Weights of a small GPT-style language model, trained from scratch on English Wikipedia.
Size: 8 layers, width 256, MLP 704 SwiGLU, 6.16M parameters.
Architecture: RMSNorm before each block, rotary positions, no biases in attention or MLP, untied embeddings, capped logits.
Training: a variant of Adam for these matrices, 4416 steps.
Each number is 50 + 15 x the weight over its row's rms, rounded and kept within 0 to 99. Layers, rows and columns count from 0. The size before them is the row's rms in percent of the matrix's.

# layer 3 attention value, 64x256, rms 0.0406, rows 0-25, columns 128-255
093:68 47 82 52 34 57 77 41 54 60 52 48 31 47 45 45 53 51 36 47 42 54 78 62 47 77 63 49 47 60 31 53 69 54 43 18 50 68 48 34 64 35 40 47 50 58 50 40 70 46 60 67 43 49 39 33 34 67 67 30 20 22 60 38 45 48 44 47 52 50 68 46 53 64 75 53 47 76 55 67 51 57 44 50 69 28 38 09 61 33 29 50 50 38 36 39 50 50 48 50 25 72 09 55 51 31 57 65 86 26 40 46 67 44 46 23 60 29 44 81 62 38 44 55 38 82 51 58
098:47 71 17 76 50 58 30 42 58 70 23 43 45 66 40 44 37 36 66 54 65 66 37 49 21 61 67 46 39 80 49 72 42 57 60 60 46 57 41 55 52 52 63 51 72 61 53 59 29 56 77 26 47 59 40 48 75 32 34 72 61 71 18 38 40 60 64 30 53 47 29 54 28 37 50 20 68 37 67 42 49 67 70 65 37 55 54 25 30 20 41 55 68 52 36 53 32 28 47 50 24 78 53 63 43 63 39 47 74 37 65 62 50 49 45 61 48 75 65 44 36 73 58 45 77 60 62 53
099:56 40 47 38 48 49 55 61 30 63 45 42 55 72 19 52 63 73 42 54 59 54 42 25 50 64 60 61 54 39 56 52 21 45 83 38 57 61 47 49 55 39 20 45 30 54 66 54 57 48 83 23 68 37 50 26 32 56 75 60 57 41 53 67 46 53 52 46 53 56 67 40 50 64 69 29 43 76 37 39 54 62 75 26 43 73 32 20 49 27 67 29 98 43 47 47 42 71 75 64 70 47 54 49 79 26 86 44 85 42 68 39 47 40 67 76 61 57 43 33 34 40 38 45 52 39 73 62
090:39 56 51 59 66 75 56 19 65 58 43 64 61 45 36 47 48 35 70 34 34 63 66 52 40 60 65 44 51 54 56 76 65 52 32 46 38 63 21 26 44 60 42 37 65 60 49 20 37 47 39 24 31 23 56 17 57 71 21 54 49 59 42 58 82 38 65 29 61 67 43 52 74 51 53 43 46 58 34 65 28 51 51 51 46 73 38 47 38 35 56 46 63 27 42 59 35 50 11 49 47 46 62 61 37 85 50 65 37 41 20 53 04 59 72 53 43 52 39 41 48 73 34 60 89 57 61 31
096:43 74 66 61 55 44 46 43 58 39 76 62 68 55 55 51 70 65 58 57 41 43 51 51 15 52 64 42 46 90 50 32 77 29 58 67 56 41 35 21 41 78 65 76 33 30 52 44 72 33 34 40 65 24 53 13 73 48 13 56 72 27 31 33 36 35 55 55 50 44 31 59 60 25 70 47 44 67 58 68 47 70 51 40 66 61 49 46 29 41 48 60 38 47 33 42 33 48 52 38 39 48 75 49 16 68 52 47 46 43 31 42 58 35 70 59 59 51 69 55 71 58 50 65 67 49 52 60
096:38 62 62 41 62 55 62 35 49 61 50 64 42 49 59 40 56 48 39 39 47 55 51 42 79 28 46 53 48 48 26 33 42 50 41 30 23 55 33 65 62 58 38 28 61 62 38 40 66 32 40 45 58 36 48 43 69 30 47 65 69 70 23 11 43 43 58 54 72 52 54 69 43 33 74 60 37 27 76 29 47 59 38 68 39 41 63 50 44 20 44 58 70 74 53 44 36 48 43 63 46 56 58 55 73 24 50 53 34 44 62 73 72 95 35 60 41 18 19 57 31 68 61 50 67 42 70 46
094:34 56 45 68 61 37 54 46 65 45 21 47 72 70 47 63 59 84 82 39 30 56 48 25 40 64 48 58 49 66 48 69 88 72 35 54 35 34 56 60 70 73 39 50 50 46 48 47 24 41 23 31 60 17 45 32 59 29 65 58 52 51 38 63 69 51 44 46 45 47 49 54 30 44 39 30 52 49 35 34 62 50 37 23 43 49 46 32 06 32 18 57 67 40 27 53 43 37 61 40 26 59 38 74 54 52 35 61 26 45 19 53 61 65 46 59 50 69 33 48 32 56 68 51 58 61 41 56
108:63 52 48 40 39 26 62 73 45 52 58 58 40 55 42 31 40 61 50 56 87 38 27 55 31 52 49 50 44 08 44 39 91 16 57 62 63 32 66 41 50 67 63 63 51 13 31 40 70 40 34 62 60 52 53 38 27 51 58 16 34 55 58 75 42 63 35 63 39 77 53 58 63 83 80 45 47 53 36 81 42 80 48 23 83 61 41 33 56 28 61 60 45 21 47 74 41 50 69 52 57 28 59 24 57 61 61 42 71 35 72 55 65 54 60 32 41 53 49 44 47 41 35 36 40 34 36 38
106:31 64 47 41 64 18 59 55 59 59 37 33 77 38 56 49 47 59 72 42 24 27 41 47 42 66 47 60 39 43 34 42 63 72 70 57 51 44 39 27 54 67 39 81 57 59 28 84 56 21 38 43 33 56 34 56 76 19 55 58 46 35 53 39 32 49 58 24 35 54 46 44 61 70 54 56 84 60 77 45 65 67 40 45 69 52 54 76 54 44 56 67 36 39 68 29 61 50 44 43 56 75 59 81 66 75 62 52 35 29 64 49 65 53 43 25 50 30 63 41 36 72 43 42 54 80 47 63
094:46 13 32 42 48 46 44 60 48 63 54 38 23 59 72 57 39 25 51 32 46 36 47 75 44 29 44 46 44 56 51 29 44 62 70 37 55 45 29 32 34 31 71 50 61 53 31 62 41 57 51 42 64 34 68 74 73 76 24 62 20 72 60 36 60 19 42 32 50 77 30 59 71 67 57 35 64 20 46 45 45 88 40 57 67 50 56 54 54 27 46 79 23 34 39 49 43 43 60 33 31 54 61 60 32 41 30 47 46 69 58 53 48 35 52 54 45 82 71 83 43 44 31 72 57 39 29 34
091:35 34 68 38 52 53 52 48 23 47 44 57 39 46 35 37 57 63 64 45 70 35 61 44 10 53 47 71 44 77 54 37 81 68 24 63 67 27 43 49 45 58 67 70 67 52 00 38 73 58 26 66 49 70 54 63 48 63 64 44 64 31 62 38 34 69 45 50 54 74 43 54 45 45 49 41 45 28 64 28 52 55 57 52 86 42 60 74 86 41 45 77 60 23 45 55 71 79 44 61 42 51 58 48 50 70 32 51 49 57 58 57 32 62 50 50 51 58 41 46 49 25 40 38 40 28 71 29
108:29 36 26 58 65 62 67 11 39 45 43 32 67 43 48 44 62 63 38 45 33 60 49 45 31 50 69 43 42 66 47 32 42 46 61 46 46 23 74 54 64 52 40 30 54 68 41 27 44 52 35 38 34 32 39 44 56 74 58 68 32 48 32 45 30 51 54 48 59 76 45 37 51 47 49 39 46 73 65 40 39 55 50 71 60 45 26 92 71 33 12 63 46 36 47 50 31 56 31 44 40 37 41 33 42 94 34 35 38 36 47 62 30 76 45 27 42 71 53 47 59 53 41 42 49 55 70 50
099:34 52 56 31 58 55 67 71 43 64 48 55 43 73 55 35 61 42 50 73 40 23 48 50 61 64 39 57 24 46 53 39 34 58 62 53 76 66 48 28 42 67 78 76 25 75 55 34 56 43 74 77 67 46 25 47 43 50 42 58 48 39 49 75 49 63 54 80 47 13 66 27 46 59 39 70 73 49 44 55 66 49 62 67 40 48 66 51 59 72 46 71 27 62 41 39 70 39 26 51 65 55 69 40 27 49 39 65 58 64 56 63 43 52 48 39 43 68 83 61 73 28 54 41 38 38 36 88
099:50 57 65 27 61 63 57 39 53 64 42 31 65 50 21 67 68 51 57 53 41 34 54 49 72 54 35 34 54 66 62 45 31 52 44 65 64 46 30 53 45 40 32 75 19 49 73 38 64 42 49 51 60 68 35 22 46 43 50 60 41 72 49 52 53 54 53 22 61 39 67 49 20 70 62 66 49 76 53 46 89 50 63 36 46 26 42 67 29 66 69 62 98 86 45 68 52 93 41 61 72 59 47 59 52 43 55 57 59 57 33 48 11 56 68 57 50 55 40 37 53 56 41 60 74 39 31 43
092:48 57 60 49 55 22 67 53 61 39 36 46 51 69 34 65 48 74 55 35 70 40 45 65 61 71 48 67 51 35 63 54 64 43 41 62 51 41 42 53 35 35 77 83 52 50 55 53 61 72 29 49 58 43 59 43 60 51 35 44 36 54 79 81 43 44 46 40 62 55 55 61 36 62 76 44 63 62 36 43 36 88 60 57 37 23 52 42 09 55 83 56 69 44 56 63 68 37 54 39 43 37 39 45 40 28 41 47 54 77 39 37 62 44 63 26 35 38 48 68 35 48 41 35 60 38 68 34
096:61 23 47 54 73 81 33 59 74 42 86 59 52 45 52 89 40 07 34 33 61 63 63 40 56 51 65 53 21 60 44 39 77 60 12 67 61 45 57 34 70 82 67 55 60 73 31 30 47 48 48 50 66 39 46 61 83 71 26 18 33 50 46 43 61 61 35 28 56 71 43 41 36 08 61 61 21 34 44 55 45 43 43 75 38 40 49 49 78 42 60 56 31 46 54 60 60 36 55 49 47 34 49 71 54 50 40 50 38 67 49 69 43 88 57 46 62 44 29 47 65 45 51 57 59 27 45 52
102:49 14 59 38 57 70 39 57 43 41 64 51 18 62 78 34 53 61 43 51 67 66 61 47 51 53 34 24 41 41 35 30 42 49 51 34 65 67 43 44 51 36 32 43 55 50 73 70 41 39 17 61 47 31 77 51 56 68 95 69 41 50 63 64 76 63 68 45 48 36 56 19 00 69 43 65 39 68 62 32 41 15 60 44 50 62 40 52 45 61 55 42 47 44 57 13 44 70 72 42 63 60 47 60 69 47 61 41 65 37 45 69 72 50 49 54 50 60 12 35 56 54 52 53 57 49 49 67
097:57 57 53 60 52 50 49 44 55 57 79 56 58 82 66 65 56 33 70 57 52 33 38 29 50 59 50 23 67 57 61 63 61 55 39 65 54 52 42 28 52 26 30 43 56 63 50 66 17 67 81 57 38 60 44 64 94 27 82 81 40 55 54 60 50 67 50 27 30 39 35 39 51 67 41 43 38 76 59 54 79 78 50 49 45 38 47 41 63 40 41 43 52 55 41 65 65 48 50 28 65 40 57 99 29 31 50 60 49 41 29 29 56 53 40 46 71 56 29 29 54 45 59 23 63 61 56 30
097:70 09 72 47 30 60 56 62 41 44 42 50 52 52 31 56 71 60 34 51 47 33 54 52 77 46 51 59 39 56 38 44 49 36 52 59 36 45 65 52 64 37 72 10 90 44 31 17 52 77 51 42 10 19 57 42 38 62 39 46 57 45 45 62 61 71 26 54 64 70 56 43 80 47 49 33 48 37 71 30 54 66 45 55 66 77 29 24 62 51 41 19 43 52 49 46 73 69 44 53 29 39 39 53 53 20 31 37 53 69 58 72 48 50 27 68 59 35 35 40 47 31 51 30 38 35 43 53
108:06 55 59 65 20 64 47 40 27 38 52 65 21 66 27 45 48 49 43 64 52 53 47 41 56 62 61 25 74 60 51 54 48 43 69 42 61 53 42 38 55 28 41 34 34 15 43 75 71 52 66 41 28 79 61 47 38 53 71 48 37 68 65 49 40 61 48 46 57 85 52 70 65 80 43 38 44 48 36 47 69 59 60 62 78 62 35 43 39 83 29 62 50 43 21 62 35 73 46 43 60 51 38 25 77 67 74 42 45 37 23 38 56 20 50 24 54 62 42 41 42 48 27 83 47 24 41 45
095:40 33 36 50 60 63 52 38 33 38 61 61 57 32 73 52 59 46 53 41 48 51 27 56 56 51 45 34 46 35 40 75 32 33 74 39 67 41 36 38 12 51 18 74 33 55 51 72 60 40 38 57 60 67 53 41 48 29 23 46 30 42 33 65 70 36 60 70 62 50 43 38 70 52 52 59 57 67 62 55 27 46 45 43 35 61 43 45 49 59 72 76 65 50 43 24 20 53 76 57 57 69 31 20 77 60 32 40 55 32 58 42 57 45 46 35 56 67 69 82 45 63 47 37 38 20 59 81
092:25 48 43 41 54 68 43 50 52 47 47 58 58 64 67 60 57 48 61 37 60 62 67 52 29 65 50 48 60 79 46 38 43 64 43 69 56 61 77 39 44 74 66 44 26 87 46 26 71 46 41 65 89 58 55 35 64 38 45 32 29 62 55 61 40 60 56 44 63 30 42 42 44 47 18 53 26 34 18 43 56 47 43 53 42 68 67 62 69 50 64 69 52 74 77 42 55 46 46 72 57 63 58 48 59 88 21 71 72 47 40 44 26 57 64 45 50 45 51 34 56 72 65 77 35 24 47 50
095:43 42 47 67 45 43 39 47 55 22 29 56 45 46 44 53 52 31 33 56 83 72 29 52 56 34 48 42 48 27 55 42 80 46 67 57 53 41 59 55 73 61 61 78 81 57 58 38 60 58 56 62 64 67 55 52 14 41 49 59 43 74 58 51 41 39 70 41 47 51 30 53 61 62 44 49 64 26 09 36 40 71 48 35 77 56 48 17 38 27 56 51 53 67 49 60 10 49 70 56 64 62 56 17 55 67 64 68 35 47 66 71 41 47 41 55 48 53 83 54 45 48 05 58 31 36 31 50
104:25 66 54 49 38 46 56 65 68 61 50 19 76 45 45 51 54 33 45 56 77 54 63 47 37 32 20 46 48 15 41 59 55 72 48 57 41 56 60 44 48 66 76 72 54 53 40 47 29 40 74 46 74 35 33 63 42 08 82 65 66 46 51 66 43 56 41 47 30 43 51 56 58 59 65 52 37 48 40 56 76 39 54 28 44 60 42 56 40 29 35 41 50 50 50 69 70 24 65 52 30 38 53 68 55 57 24 46 53 61 45 55 53 79 48 60 56 53 82 41 32 27 53 40 75 77 35 51
098:39 37 31 64 55 41 58 65 73 57 26 45 62 27 45 36 58 64 58 37 65 44 38 43 25 53 33 71 46 37 57 45 65 54 78 58 43 55 56 60 49 41 54 35 65 30 55 60 22 52 18 42 54 32 62 48 51 44 48 57 80 42 33 48 51 28 49 75 48 65 36 48 52 22 17 36 44 46 34 55 29 72 60 48 26 44 51 33 62 78 04 64 43 69 71 41 49 64 25 45 26 49 45 70 38 82 30 28 28 50 54 48 63 64 60 33 72 39 50 23 67 41 48 40 51 65 70 64
097:31 83 70 52 42 50 59 65 37 35 16 53 56 48 58 46 47 44 33 56 52 57 72 31 57 63 57 23 46 15 50 44 58 29 34 57 50 64 81 35 59 44 51 55 46 61 57 36 33 60 69 49 59 41 58 47 51 31 67 28 59 90 84 47 63 33 54 36 45 66 31 62 69 62 74 68 77 43 52 53 59 55 41 44 60 67 34 32 61 46 71 42 48 46 45 45 73 52 65 49 75 59 39 47 55 28 42 53 64 36 53 41 34 43 59 68 49 69 62 67 12 51 59 42 34 28 43 20